Part of a small language model's weights.
Size: 12 layers, 4 heads of 64, MLP 448 GeGLU, 7.21M parameters.
Architecture: RMSNorm before and after each block, no biases in attention or MLP, tied embeddings, normalized queries and keys.
Training: a variant of Adam for these matrices, 267M tokens, 4072 steps.
Each number is 128 + 32 x the weight over its row's rms, rounded and kept within 0 to 255. Layers, rows and columns count from 0. Numbers have three digits each. The size before them is the row's rms in percent of the matrix's.

# layer 8 MLP down (transposed), 448x224, rms 0.052, rows 328-409, columns 56-111
090:144140094150158117102084179149185064157102150088101116135148133142095064095145137130138130150135104229111220158173166097128088149141150126195148123135194116145120081166
101:179077098154167138104123153124141104158116067133180174130167106111116131187183146129125084152154087153158074128128061138195166183109102167159103136113142123105089116102
101:138122121105145133098096173118068165140122149178131119174152072133084122103122092117163108128178122141141071172151125096120113050177164129162116132098120153165098095124
114:158185105138157181139136129175146125099101168128142161169196171172176121157113065097138119109177178101123124118152115150144107137126122158096129149126120121107058133142
099:174108133169095114173062120147062139120140120136072136120073104105093118042105074057127084186122192172150057102101117139146116082149118087124090139103099118080157197121
108:133117160135155154128126102135106043114122145047095129102080118097175097111116113111158118081146167124111159185125113149123139133118122152080170055199161099143118085109
101:113117174155144153138063098131129070141143157131085132150131083104150086127103109170131149154133197139109100155151115143152146096174134108158136101118126151118112136122
102:085168143078124089155098114142194069090079134158152108125129084148158064123128151080125149132115132107148206106121133159150141104159120071145184151193121142150112119067
106:125162098182124095132092053152147109183156092120141118135153132168174167098098135197106124108168071106212142106126161153171174118069137153145079163116092126127114102123
093:140130069072100089129136140150136046161127145132112166097128132112091101119201149149157199106157098150121121039117183161073137088172097126108072110127132125082143150165
109:132100110161149123102115091132158125115110069170147105115161089074143102138165104148128089106122095161143108147211100131112176165078178172171134109114137119155051122134
100:166114088083071084151096119145099120155133128113185108125066146149115149167125146111122105188179171163112114121081113126117115113135206110126061144136064121130103142093
105:090154080151102134095100108139114215116126060150085143140127100174147085097118132105148085170066098153109159087121140160118119102133142208210063184148117106099069125163
109:154094166175155129119110120082083143157118132097126143090123079139128104191108134050108129116107155162189132109140119151152111136119194162204130105115118145129029126132
104:169131128148100156097097085128181113144142150111163157058140100169127103136081186126141094103109130089164125133184145127145149143159161151154111096092126125079160103182
096:105113151127120037155134141122106094103121157078088087133114152181062117157103159129146122100173145118138148135045095159117145115122089146178098172127186110196140136104
096:120130152115119082090146112139103106151140154134099070145072016088124133125137113161125124160143195142102147109109082098148122145112082143171171154151098140090118161105
113:177070125130141098187165112167150102117131084117065085126174142064118125105206082151139100110082130132142125159081058109152150108110151112097161110125119061120132084134
097:160156125125223090157070161159122125149131170058165065139102089144108169143099078164092137129141152134127112126179114119073131154108090142114086160133146139098134133107
101:136168113082121185139171095167110082168152142094141063140121120152174156118153151104142091143171191114128090147161166134079162119092151121202155107084133181098182085152
097:094082138121122118180186166069155140146118149118096107182142137152090108133116138106105169158142088103171163137134166034160133150140214159175096108118125111131111104083
096:134140129116110124105168102158167157088078176080144176129175142147210112161130138156186149189184128107126140122099071191151136146132101130051142083115119123130154191102
105:180185058148115126143097082107087121084106125116111206181147125166153170144141156172138157108127139157084153038124188063186053140056118095108119143141106162092108146133
099:104135102142110112142128114135163198137135166147164140174081122122113175152103075122101083112109180159152154103094055129146094117119079079085079086161123104149168117116
098:183142054132142126131131151073112114129163168131167158144130105151068094121141129081147120151181107160122104164100128115117122141149161183082088143129100161164159136117
084:146181097118134130185139149152104148128076146084110114160191156134119067138117082108142122120064110106097153128126137087160064150150145134087072144117173154104091166146
107:102118161088140101110092096121192090075122112156170119144121145093097161090187132088102123146145108133185140117155083116123103107133113131077113081137159149081079113064
100:135080121076130119144120139151106133197116126149144111112146072146091142182084126170101084139162081126131123093054099150148137083137108098195150147089116103131101160133
100:116115126134117139116105125120124136159124140126142187064124152078109139137093084098139137081179107082132106145085129066122077109069131143060151153133099127078132097120
100:078150156156103118067092128153102099100155150087132102140178171098137114109137122108149115089195134131164146181136122113101128112147129075107099152085111203133157132155
103:123175129108160091135102174114174101118114140144157123130166129123202140132110152149103131117128134146149171086153111126146125187167113109187141085121163111085132071104
103:126099125153141122116149129119047115175102143189124131150092148109146121104150123152132069140117128080117135056077068107136193109130103093178127081142101142128124151101
100:163154182142120108187089093069135128116173128101147090146104158086121170035081148065133139126123138125106107069137121164098084120191136172158119133187108155128180143091
102:146168175153125051147112134114111139113123127122144175151113133151119086118110116151220103203188162158148112123131120106107159174086085161160191137086075111178114112134
097:174151165074098142111101135128131202072161097173170131149122157123111136123092135044137158118123157130095039113093091107166164133165179156091151140195150154151112051116
102:142123112125118124131097119116182047125166083159155174132092109090106130070115179075140071122128102105119106178103116155114168150116113177081163159136050091191110084102
100:129127108124125127144103185163147200118156059174148151152105101155182102108111136143142133116068091120142072121171099113132081146050102139109082181116086078172184163169
098:158082146194102096144076125173121112143138136182105083092119152127183101087147100145151149136144166104133125097112130116112147151094110114145076171120123116096119150135
103:196085143124146079149102092108111163091113053132128105097106172162208166157134169145163153154099115093110141146155158125100114149119170149114128126154167142082119089082
101:103160131089149183129064073081111119104135093120136148124106127115160127076189078135151100117156074091120117090102116102090150105165084139138144120141135087162142082127
097:123068104132135112096095050133123129168142133076148064151103121210115085070170107166098122126132106200126136127141089154112094133158130094148084161148034146107125146076
101:156132140140100135129160161127127111176129107139150144099135131141144147127084086096109101149126166120129133143165159156165129182097127127157091240141102176071154106146
100:153211098106134122087072114133114097154135063143158126103101123170163157103160121137135075126127107055135096108135111139132129134123126159113161124137135213146103141121
103:146103060085076116161149124097185116133152139124132114055094140104047143102146155132143139126125144091124150173115115118124127167143184167120105098138169132168147148076
098:160172076156173133172164231171116139127157107154133069158085151116081195166154150148155172079151085135128167170161107116156146146115094134136161190117153128061144162175
111:127225053114156135164132134084174140162101120149102150145116178124099130153149126087129118145112121096092209152105169151117147131108146112092158122103105166125121126092
087:083178094154093122159076088056117185105148080095183122082141136092147155090100128132148150118125157164091127068078149158143119140084147134121055148108151101128119077081
092:142081107190116161118132133048087029135151175129161139114084156107152107177141149132100147113171113139082158150190138114165112156151155149139109142154170130154158067155
103:089159164122160112136154128205149148182059107222167085146117107180099144106098087111174117139192095111110163151131074156125116182055164118164150109127114101129061133155
099:162118091088172159134088130103149168123087102151134149110089110130097091106183118109139114117119089157113105133167112142126170119134099122146165100112108089101091119102
098:130139087122160174108111112187127102088153105108086139159153102123125083103100085091136106187155082132143140126139113143120045097079097123130130184097083115105106104058
103:124086175104167187084129092097145093121158130084144113138086101107159089128149129141132120130086090157193105149185131122044109144137130133101126111089103075123105115092
098:142134125047084156126157112094136178119120195112153120118124097088126137118086204125128127138132132173115104076123079069153126120121125101100109160115150149098131125144
097:161175093149119127125192159159127145118172125134129135154126133116205124117114152171109142118120087079100105105146131100134119097144135158153148138081141124151136152150
096:151089164209089147098148157122138101115140100128079131163105124181172099055171127154073090134133124157081130194142125105147163099127137159118126163149146168109110178108
097:134117080132105184167180146062075128149123121104104129145128142070144153167060096133138111108108122153209153111106127176109147212127118136117125117129174195082152142159
090:171011109153146117130181096073070125119144144145121156181079106102087125138154115119093100144131137159139099128085148195114116117151065105125139087155148153118143068154
097:096137129147146140155121143193123128144110150093067187103171162128157157122121060149134145107213136167157167087131103154139147078134099170109098119086085195113127143111
095:136031154117085136141170102116141112091099157122120076091128107147148114113128151114130185093147154132166105151089118158147105116163118161150082154164119155110188161093
103:114101128148124124092092089120125135080127102132148174133041141072105170124139132150140105085168157154125045194090157062153123159119122115117082135167118135108141154133
076:133135185096183139098135114128125088130109095123139154123106109133101107076126101159126077120073133136059090097137175070155120124176160177169171061149138103173081095155
091:158061130138131116167152116107096176123159177094147134148123116121141148126159164189109123132096149177138122139148152114159052120113175170118085115160101116142133156103
111:113147144129143151133178109122140126113118123119093111094183128111129112135173125121104123110192065096104111117153194091163145143091154120096118160110135120149123100218
101:128081153150088144162128147089138127149160099136110090116121126124173082122052129173074150125143106100121128130165134168145175062090092102144079126130085050123118134125
101:087152103104125134115171169177167107128157102197141113117122086105121057094099153102143129152117144078150128110144059142156107073124105109109146084112127134113094117104
103:117094090204083132146126131114116121122177056150128143108073151187106128157128131071109087144112136131189181107110097132114135148147147080164142091133158117148122120136
098:147103178102102170177156134106167080153127140120143129080151129049167134146129182124167096154156112100123164130036084106173101088191060081126169139105095136125135110169
107:180146142134105125109096188129121127127181116139117187127146076154095114129143131130169084169158128159105187103168107150155233148099102126122074101120119114105095205092
094:132116114154160115117126126144156131123111129157142075100061175127150109161100183134146174119091117094134108142188179121107100067130162168132117184075158116062157092094
093:140138184111120187079115157152121126124115111132139125094110105108127112143107181140150147113136106137176127127160112146115104148070166148156114145166171112134127096042
094:143156161102125180175119110092136116144125098098106182104100093179206147170120131188125128132153094058133150130097116133150114133114160128119118115140160154107163129079
096:102120125170084111156118124129121142157120110108125141107157154130116149119151176165185158081120148123104100152105123121132147123078155112206126084178100125132239122131
101:146151152108122159187171131110138162112153129231146160118132185116124156133113111142123162131133145077118097171130093136077139152143106098115138092090058117147174098118
100:168121162179139097139106114106145128186155194124139140086099162170134127090136085121139057147176119122044161136164115061133097188138107133125115181166145143143174138139
103:085168190141117104101138097178077111193084115102106122104129160203147145178131096092133091152127103121192166063115083111090113138085144065125169123143121113166079116099
103:094183176126141124096134109093179169129131173163110194131163109134104083116159132006142110102168164142087146140133106120121121154175108121165137067093103158093105143088
098:130128082146150111203102157145097118120136093144106163137096164159154155142115150130160118060088141113104095090128086104115134133064153141078168145168111193121160101080
101:167104129179115112109150119073227147179119171133186158098173176165156100175134152130112152070153098098051096157166118105124081090101136141093104165147158119057116142127
102:207138131149103141202208167130079171138071134090094177170124120198106137143172095148181103135095080133146114076083109126098128104145121161144156101168155223154175095100
107:145087171081051161047087082181116139126175132160143096124165103086114125135109135154117163076134123097123078127126096138124102102121179128151092133149196111137162196124
093:142147097095190150164110076073050141112171126142135160121150097116133197123143127142125180092174149168142133154105119110134128119134073137149108137189119135190080110119
098:137135109060102121160129165113160166205140096145074110106115180122131172133085131151107112178148133134130123105118140103076126116138186120155123110109117120120130146104
# layer 8 MLP gate, 448x224, rms 0.059, rows 329-409, columns 56-111
099:074126117169176114142058102190074168095148175159120107146162129114136136092140111106159128153163175150112109133160184082102137108102177123032163114156185186114195146174
099:144152149154094123148126108164096123130133175160145096102144105075158142138116128129154134137138102149134176169116177089116149192153177196125081076124080110130119061180
100:183127109127149104137150170156126091157129106129128110191113091138102091168087091188156127131178091125103106144111100080155129169099119115075076111128145105072117123114
100:113106077121131121130154087122179072162142095132087176113154116198174142101078144171129049155138081105119140132104155158148145150105107155096156171139115096092088127077
106:102150085109131176182123127093197069091140135163137089131158165108084105128100133153101112106116144113080190134097141121124115102136072144101109113119133118126129120133
098:103137175139151133108174049159127115141148143098113140146097106150132114173156084128121169144087099123135116140098103170149168105176079149140034132108123147120163066110
102:146103121108109165084151098194099166144110122075128086071120127104181126159093128135110154149133126137139113133102174132154100037109142139157085110121143163080135152098
100:109162171087117119163126097181157126167165104089153136142164104118126137153103110105114050136087138101089099061117055166153170143107122083138106124199177165141138138123
087:098080112133151139175107145144080094091159066148137100134106060177187136126118135132185111123134141107065063083113076085149136113115184162126101172072112109139143158088
108:096181121133159146132169116136128167101138150169092124119086108127149170127086119136144144136126088140098132076156110113145091107115111111104105144117150201085177107137
102:105148128174067114112139144150145133107080082084126140116169167098124121110137177177153057091168169104086094126095109101166117141089126092108137148129126207075101209061
101:117119158148161112149096066160132136090104096098130097137080077082176140131149113088093042114100090092128120078106113153115157028145059180144112168133112170167053163120
098:077121129142161132164161074079112105110131149017127131128179134094098088092146137026141144155115119164187077134110094107085148183106134118158106134077126089103109099123
099:134159196152103127186171145179098135094150180143131126136104122086097130142123103110128068124065097143100183108028102119153109109091066126129105103127154095147111133085
096:129123107150120083163186148115089140108106173167116127194091151107106146104113124177131138107191083136134158095095089123232064074086067158143118151179163132177112132099
093:176165121108057123125138151153110127129096096108142109163127131082138121110119113135096102126158186125074137124155141135178104159073135112100118155137122115089125165161
104:158171135111159141117080126131168152187079139117102097209163119123082122100129190140099148149154108097136104181112151104155153097138153098091132120043134081104169148128
099:037106141127125180175142102103056163130186175144144125175076174125137102132112150107070113112075102142154086104100110150125131126128072151113093150111149145124127131122
096:116115152143159171233140097150171128095125103156116112116108113063099088155169218121123117113146116127167075112094079156164115119084071121070174082109066135090129222127
097:148113086129099133129147160080168128088133132108156105104056155113079081113122130132188188152112103114094148181075101192138133133124119151157057130099074104122113112136
096:152146120101166097223157150134119093132079078117076195199127120111132165062112121130166163152112113071137140162073122113154114142054111119087110101098152149070091117082
104:086126076111139116123149115125144103142111140115156109133146170131173095171141101069162136117112146122193169157197124149076106103166165140091149142084172097139147121151
098:170159111150101121126106105135063106130098097133142080146179098123153169121139156091143115164133026107141180131100129066164151131118183115070141114157125132108109104121
098:156114078136125156162092078076133099101154072087114174143095163098185068102092132143120162126178150065122165124165133132130053095117072152079113078137147093106129117155
093:135145125086144070087125062146152139129142101148157151137074159114092156111123137124087148121151152134127139115190115134109177117129137122129151154141089059149171116066
097:126106130113202079154148146152086138102096136132092110165150166142088079144178120120139065107152112030160086134158108180173062061114098139194053131131120110132136134114
100:167143170183106106146152161188107092183167053108119128141134100132122126160121121166171104129143167118096129098146186172072164140169107085088097057113090104127133091101
100:135130143144155149131157110118130101100114149125099118115108075117059131151107142068054073123146125118127118136147133100077153157175098132065145147098077145154117080193
097:152163150143052111136139095122110093137097144124157141144146111114207120140124108125136128200143148105154170130147134158065148131117117144128091157146082098152122120071
099:139126132137082096159113149127167114080132187064181163129203112130073098172135177147111164121127106137115083100073155177184161057150122141146106106098126113107155135110
098:180129124164166117162157162099117102126155110121148111093098069064214137172065136181120128137111121147111130136130135150042174076168146132172075129192095164107157074079
096:164113160070058065107137107138112133113111116085063136176094197123154131164141145094132136112110118100141097128148046210169183098066134129070122121096138123146086152109
104:118178138164153130090174140168162120167195103136156123116123122168098145126082137099088110112122113154135107147153101122175126077139171186093032117069156126077138139090
099:109125144094111133139152173173101078135101112136112141134141184131105133131121114106142160164105139139113147173181114114168123093105105131135114171175140149194053075100
101:115118175222165133168115077183129136199175173142134133111146123104150116098162118074113149112140106143092096165082138122128085119102099136116069175143083165155122111122
097:110108118137142105088213122138120111118139128114104126120135121089138144146049112149166093111132105125103153118126134169115122117160143167108120082115165149141131050173
103:077179074109136096185116077154144084093068117125116118103096138116161105158169154133163082125141138100160153129155113170150150148118146085083068178105090146140163148112
105:079130132129132104144144116130171158161137130131161114090187161137223135141070175189103139130075138177114095138090147119121167145145107098139138168129144092101158092122
097:118118102123151151095167118202156155169143123132163123135090128139141080148135135177184202182130157128099131152103154083102097133120155163150111172168147157076181151136
095:080132153115159143112170112195103115124153110106153158144179172142100152220077154130113158170126088153117110149190091126129121093151175146093193112109115129115190086181
094:165185155110099074126101143145156156157117095136170139177124115094151103133109045096159093162078179120135129138134111134137135124124145031096069150094092097172133127106
100:124152102117091149148092138100183123122118103162162087091131121122129122078159125157185176126115116146183075114167147118128143139121111127129133105108097181071144162038
102:146149097142136134149105149160110122179131127112133129168124152127128120123140127147170135122079073092139137140101118095087106081133098129064112157087149120146126128141
101:083137115120105172154125033133140151137121181126153136137112110141106152128132115185048066112083114146114190151169118114178140136141138092178156138126133088100141071124
103:173167092139117125198122087132152134148101151173155115097122120134143126128145125112112154208082141093174143141108125103144104134110170169072129108133203120091183145125
097:093140099152144107110082138137109127140140128112131125138151095104090121138176092095122107082150118147155139113128098156086147070100130115098109108098097075126091168133
094:129130087220162140128129140078067133187124092120105161129145137117151124134110155127115120112111062160124129117200143150141131139133126143129132127134156154147186085177
100:126161139157118106110093145169117102062190052155149072147108170115157113124116132172146070118085175102094100107110107176173098159111164130144133151112150183070105132118
094:078092074170125097156122163144094125149101074156177115108094153116149091113070164170145060187138136084145175174152069187102116105147168132070129112130111183167173162138
099:107166146092097129174123151125135185148159145146113101161072204108155156113139144138091131075113198116100145097090186152091163154140115115092106098178217138132064133126
103:150179132084149117205138176145150075095181152101102156107028125187057111118119160126101171100064150068174153130143084096118069154129194161055148097093129079090138117101
103:110170115187107154102142172123136132126132149161105176163181168155162158125141088116153066194139114084093151159154131103104144112161098142182076096102109148108155056141
098:112216123118146114135145161135094132092167062161105115103116093107200129125134092160091062069106110121171063109169154119059157081120168084164075094113129115119115141087
104:163130119112118108112109134159074148163183154091189118114129149166098139171119110112082090147101128144151161130091123097084119159160147095085112080038062096113135068130
099:170130118122118089140204135114148068128162108097159099160176141110128109091089147170115119111209122093131147094125084168113111182126126155129116127131202209120126153112
105:109107111129111091130129088111120098180114121066118119097165084121132102164058148130163132122171192159180118099136161145129114141083164111123186107138114149126166127148
102:118118123119146144167148121077162087151118142129117094083139115149181105161169096105128152068148156102185073145166116121148130097148132163148173140114132115123102104102
100:050103174182106124122091142119149154132097096128107124109132103108130081161134115084139077109109109112144099152135157067116132042117149098106037114143113122061136187129
101:131105099087152099158174091128117106148166115081116137117138147158146063144131106155142115152116113138154035146119158083164128138136169131125077132092105149127127163179
091:135105171095088112123131126082105138160104099119173150118156128118108165119162108133144140131078145051150143178170074171115126182123140166135133183112169149086099109150
096:103108124144075144108162125126135137112173123116179066072095111147167210067098165159112126125083088119203126127160125118138103145154116173135119125126115128118097143112
102:144103102060123103151142122164148051173119175092129116160194059125091153201121083160202110118103136128149096200089089106101074167077117132091145097076167123093140130101
101:136180089122164152165146167129148137134109075193197097139138132074105118158128109103167131158150148136133135103097087100135139161136103116113158109146155146141140097145
101:130150151167067132149118126172110084132118128084100124130189096107169106118193115138126107149159117073051150167110123136158073098144098074149114216098081151126114081128
101:069118130103085100189126137150115133134130169156135139097131114137166134165114159118156135127150161117138104089105169170149123163092081131097110123131091109160088115144
100:070158088150163188143068134165117183121161111155178079113188072065111176186140101140135162090134120148149115148179179064138096128112109154112099153149113134134180138090
101:141115093109171075103107112118137127167168119122120159160161084180087128156153116077187156122177156165158217142139119119093177134166114104070134106145099137177156132129
101:149121145198110114118120145131127062119165089113125149142189139111102127086125168149145140098067136125162130107090147148133160094155152107073176168094121146130110162105
092:091111184121189139134148177139112137160099150150191126135159099146175098102179153122192130085102105081172076145153141095132108156143152061123169116162152096124149110092
093:162179095143116128119110120160129137130102110134186116181135130098160118132094128141131112136095108097114123176127141174115114112099129162152107187136074182083109123074
106:126115147126127153198150123194081122132141135119140174155091092032133094116138127160149133211138100132100079169092100149112083151116163171125093157145135149163075093104
096:078120147134141094078131135100120127196068104142144063130118166080122147134166078111121135097137173141128103135111181116083109131148062083128079143144112141129141049195
104:138133103078116102193103130177093137136111135115180113084107146075186216180156082174104182130164092086162129122129193104109096160110104194153050184172166125173199095115
104:204083103145085065121141155119145128141128143138156095077117127134054104072149128129088075100109163082199127119103131107157100048125164101086128115087135125146120097120
098:128106109148169191107195118116091097090113118116119150155114137138098188115107181117126180108129059132109108119177141188126132131149125114079123135132131179077145076072
104:103126127113136097061138138193166131175143128058102077114109133147125136188126096084161160164135140106097174124132132165144147085212067155105082067081215101148118139149
098:112187163151151110171167121137093197159177161078125103156103098055116157102132143125090154123104119087102104156105135135114164161140103090180134120055094121112112136112
104:115115104099198099118095106112125151107131153166076138127112107047108053116094139090137167136146156132114094174112145156204104118148133170082171104158116085116174122136
104:144146058153169106179149168172138129171145148110116111091115023115074112125151150096144134090168063110173098074098118144123130066175142106112142139203175103123108115091
100:148144147109140124115133171164146090132140124136167176110130170061082102150166134152120112162142140043110169140150107141143089118083129069057092062138122168178138146150
096:137151125119150138182127095088126122129099131187120080132116084092193114090110099154088097181060129143124125074167126110070066148144119148116102110139190124170119110098
# layer 8 MLP up, 448x224, rms 0.0601, rows 329-409, columns 56-111
100:118171139109139087047140173081089140112088123121133137124174125195144092147104181114084147078168158108094183132154129116161128163120139059082145179143147120154151128141
102:160169135131164119129093151101155144139152127150096232185096187122130098182107207193101067137107152132076144072126174143102147117063117107110143071172146095094147175087
110:050085082182122136111150153147098189079133190139095157086123118125126116074124128089142093131063054123152120147099152100084132119148113156116088111115096163127108152158
098:107198112116099180138143127170096162102134129139177150111117168119160181132127059100128196156154130145141156117125145117148138104143133171139179177133168110157142118119
105:163087126121162176171127118164093074106170071088130104087110124068119099122135173208072129171143099152141140150141161096138163165071164136123136169144112128104186149121
098:157088138110180115177086073111091116101160117112117180121110118151161098141197133151143145114069151101116085148122139120178171155153071164138098115139100120165180094153
102:152087106090125080144075118108089162132165161162102122106174130100157174141169083104139153118104089185128147141093132129120085161111125058174097140109130091063156090102
103:129080142107152134112133133151105175153188110160140127056095109155147138143104151085128082206080106187132155108101150098165081113110123118097124169114081111117122170155
093:160105155113146157056155183102137127138096157090117104134164057114151148077183120195128155096108130165126129110104110119120117143156132147125180112153052127122098161121
108:175116173106122152061113111141120119154165060102101137178089084192163139133124119147048055142148121095129178145146171150140123180065169078180048149143134098163064127117
097:108124193184147107124103125101164098063179114114082116095163170132038080101124168119159145087068180142163169085175113145144134093127059110150144129066104107166101121138
100:137145131095123137155154174135153122099116152117145114159131132135114125144113140192141145098189128113232121071145106157122132121072085063108152154174144145111152112134
104:170121150089128120193071121114120107135128164095116111161114133100188163105106108127116058111202124092144138105098100180163167127103135109150148102067144179158128150187
098:141146102119113095106119154075068116097137106103083147112073132135128186180178125130113124133140106140133136113152158135117072105203138099152105168166080138159165142086
094:103118188098113142167132122123165077151189144131146189135112134120156105104130103101191086146139172111077194125155201163129111135144144150137141148101108186164117126145
095:123159098144129191186117173109139190043129118135132150099098183160141079153122105172129135125145064136131110146115151084126151153136160118175109070126215159143170088138
107:119136143126135159099113185136080121125088137153107135144147112100120158143110104092166134169113149139096136184144075131143144120091165119173087183165184103216149112146
095:134111088131059141168117130151146158156102172114143082143119149137072119159150130138144065103116098104116062156117148177150116085098131108177155120068141146146135143142
100:114136146137152142052149107135071113121112182142126110131130193155122127191096128105125096153127097118110113135152085125084107159146113158163119102209182172154146112131
097:110136147114153180079143033113153136103095126123132103102152072108128125085233116115125104128154129077157141111106146109115128131107074158134024175068075110168103140113
097:097130177136105125187153150106143138127143145081096145130114125132153117099147112159125158112158107146135113113141147167110143153163124113065176137106099125078092129097
105:172151171124124127068129083123135192053140159100122071111150123103076096129096164166116131079124142112101158171088137106136154091135117185095126138076076152086099094158
097:161130123122090139148123141067161091129102146087166073096201120110155125096165162082215212107069103127126147096156153130199128163077156118109155165144150135158096210175
098:124149143109141151147107116152176177203164144199109127116185089121133118152148107147148025080129140095101176127140131147129145132112078125137135165161128171199158153113
087:159135195144097127094117147134122180084123174130166104176147093165164119066113071097135084140202140109130114117139122054094091189083164112150172112134115118117118129175
105:112150130125138106143212116140143101161155119057095142162082168146150086110096144139119103130175164188130128094141107205150088115170102137090177144143216099126148126084
096:120110079126056138148168119152104117152156082153202154096111068150110103120114130141206135181186155137128178121093092154161133124158068118131158095062185135123151153194
100:081098102112070112182097154113115058152150084138119094132168080149123088117163098111108138088139147114113165132110164097160078110136140098079136089139160135119095137181
095:117133100099114084172143214168115167126093143111192102130076092091128110137145129100158132070147156114124145121085089142189170137099110086111080106168128153124094164165
106:197159078146127110129113143110123098092134130127184156221138099120097124134167171162110147131189166162101173109119118123145102161175135080125120152151124133112125036099
109:131159109071119151092159159093130096140139124077081200173061147086080113169197087100147163182119100114119131144115127117108102103133159118156110109084081120144160112195
100:109115157100156149127122119106034116122083167173090083118127087152093087142148109146131112072141153077153141146097133125099147175125074167157124089131096095119156053139
101:156107169126121127151149126182104179143152113116159091147150137144125067129090092179117134138171101119136126241073110145136147169153100115114076105131124212107129155151
093:041118119157138074153143126125123159147105174117039118081092118113120106182115135144080111127138125104169159154187190098110106181097135135118131129105143074122148082117
103:083121198077098133137153171126081105157146198191128106121140138178051106162134098071189148197095136089153133147143134124136144127135132122168103103131106133106161177150
091:140093145159121130101119085056129077083138122156108125136100164188087080144134108081113164175153133147182100118134132102109179092224096120125107168102108141097102127137
120:119141137157142109134118029088087093151080101141108130074075176180207137181146106080139152113104162118162093103146088125129111154080139095077116162157137115148099121148
104:129131113074134127113182176148169166136105144104187128102063135112117144119156137133143113127182158076104126060136158159112133123198093137161187094106127129103124124126
106:076093141168086085107132085136090188126101098168090131087080172152131136129154137170117090111126149171147159093073121097131113137133133104144110175149100100118142072120
102:122175130094180140131154182138121187110111118149159095170116208122099180165157174059117127115068106144151146076138104138126145139096117125141114103130045078171094104124
096:109117159119228144105151176188145130194129137152161117146153121107137138136166169145154096062096105151146152139107100129125145122116173140130182057137163068151148172150
105:109121206072085071121135095183140108156158120124123130125123065110100167098101124099142143146148140116132104168072108088150088095111167141131116104087143123123162092147
105:154176084079067152131143104127092152165168152130120138126103161107072065126128131140109171129133129127066082116123144130167149173130140159158128107150103109195123137131
096:099158179081092139057139098110149201076122087111103151088175145112130120133155082126091113136158182181115094116113127178092139127128087175132126072141141153169120124132
127:116129077147149142106180140133115075130134061108120135136128093101122125144113145104168124043131116135095101113111157173111118105102106086111154139133082137140122103112
091:170103128125170082142182155124146116111129129126077195151195099126109112149150123085116114103058114161133070125209062167136176083211090155138182111123160180087127141123
095:117196177116090093076140126183141154142150090128171126142123152101127174139113067116103102185131139115098110089150083170123123147136122134105158065116096126101096142106
103:175146185099085119156101109134099128113204142101067127104109151075120138132144100106150092162110144133163175093150132085114137128078120140035067145138139137187169117182
099:177123087147162166154168125112149160134152159172140074145144190131119125074123133117087093109108165137132124072169144106168134122122130081159150112142184105064117246089
096:178098152161065098126186114107133173111077131166115127094096156147109141100151174089110099120128136104086137100072131108143196118140086130117100161110126081129123141193
101:115069145089107116111134110115129119134143157132120143084145128116125140138072121158132108108143096108115164164080152110066116117142096128150123125167133144107136101125
101:108158120189175121122202138142125105086077161137117167150154191139130138189136135123173111094148109087180098079127111107117138129128078159169087096145090087126147166167
100:125071113097093162134114112164124128122126152119107093134117161099082115123124136142150123117152179059143136136096137147112210122106090132146141117139094166153142106149
103:118154143179132121117175102205110151099091101162131099146097138175109193132101116125075112208121211068110127161106081097155173105123141148136169121153056164128137108114
094:123138123129160149122107138136138114143146103120093137131138133165139123186113158199144152185136109126150195155174112110160140133122133119156160133111127100160144201062
118:084117140153161089094119146130110071125160143139102149133119120134140115120117128098165094153144209096150100132074189158106085193090127120118136120137049136153134074133
089:182081158116167070141149135107099097086117156174128094083080091172139093119115192064186072132121132082146130173129127105099136116164187123108112093120144080113077069118
099:116081138138084100159101119065146067140120147121136114110175118127169076162141139105144152124138169210148109113111160152131128093103172102132142170162044132172154159174
103:179095148115170071162090118080118108100138163130140060122047139131120113123121152097173184092123133114139113090155118174123153151123094146125139077163113130206162073117
088:113081112128134172136168084078153151139109199103175095082124197172116139159087126144136130126104177064120170144088078103098137167095162106112136142124148132083154111120
102:147123158123119118120135088102143118122180083122166114143148147103162149132130137180074138082044171142149124126180095123103179157120182149124154164104090104115162139165
106:191104113091134149165134142157122076169120138115096115143128123080087118151160113124204140129139131111112065122156186119159166122134090125128141091085146096090126186150
102:166156104107148123138135030113148112158139147149144115116138112155188146115122174121168139157128197135150157122157108117150127091086123127085124098123107157136150095187
095:179134151147077098130118137134158160161125118174091106165140165150160152100154079118166150160147087188110101129153170116111107160135081133138169129142145151101089086125
103:177099126090146105141105151150159113172105107130120138200139101149118073097123114079150171146122198110059098117123118167103129190065161171112081108131198149098148145092
101:116135090080105184080083117139152130128140177164138091096159134148142164168089116146091150000158162159130166173135165134130141111110133140134171160110133114098127129131
102:090080116094151073175157129122063091115148130131140090143107122112145095129162120102158134207101158115158117135097092140114182066103131151137130148165134101130121175140
101:173166153080115120181064122222099141110140129174137135182113073068130174100112106170116141142131071117101165078129114164095144163132113159100082143124169148141132075186
102:134111088141081167176125110170118140137123123133123127124131061102079147193057148147086094146156160119173131123125145108092065090060103127151102101093127122044158100128
096:118156115090119085193150112118117138091048098140109128073144145131189089074106164170095107107194167070120105100147123154157084104160114061126135155180137140108126123106
098:121075187088117108099077120152167169128161143139153149128079132130095147127118130163080082136147108173083136128132147142110086172161089198092225148128130118076090127184
100:118085182151127106161141150134109181130118113090094126136143146148127123148098134159055100117123100089127175113147127179132142162126180142150135105167143103154127142133
098:096100136145164107157147143064126067141134135110158153149081161114128173117155157130099141110121152115157148129166200136109183109140126111162107140094122170125080123180
102:091118129130078102090139114135174162134200101136129108105106164078112078132155124097182127124148112136132157139096098186155113160175178164150100146123095119098124102143
101:112133136082072162119173115045151170082132108081109158108167123073143142154138125136154137135154152105142096129111159152123121142064151065125110172142052113084089132124
095:151041111131067118106150155130146126141159120164126099122091062078156140105149082119164146176163105131050140213162214157158085178099133104079124126077139093123134122187
103:178120173138135146142133087131126129112171130090139180128106096113079201121111133152058130071085106121129129112102107141112124146137153103125138099163131093172162184177
097:128108108171142144126138096097136184115059165139133074188174161134172115075084161128180132121149108116181117205141112123114191128067127138082090162148125124102118122152
103:142156106107094126177115153089193163116129139131130106159127137117099081090108119112135122080069170156145105144092092168171092115159108081097112129109136114122100148137
091:125103151126133127162159098164149074121059114174162100159121153139082124098122124141087136145114133170136085103134083176176142165099119121099140130094151104123139131164
096:191134101177106148136186106193108134142105107118133181119093054139114073110135170057127142145147148112133114090115110130071087152146061120100172164103121088149138125122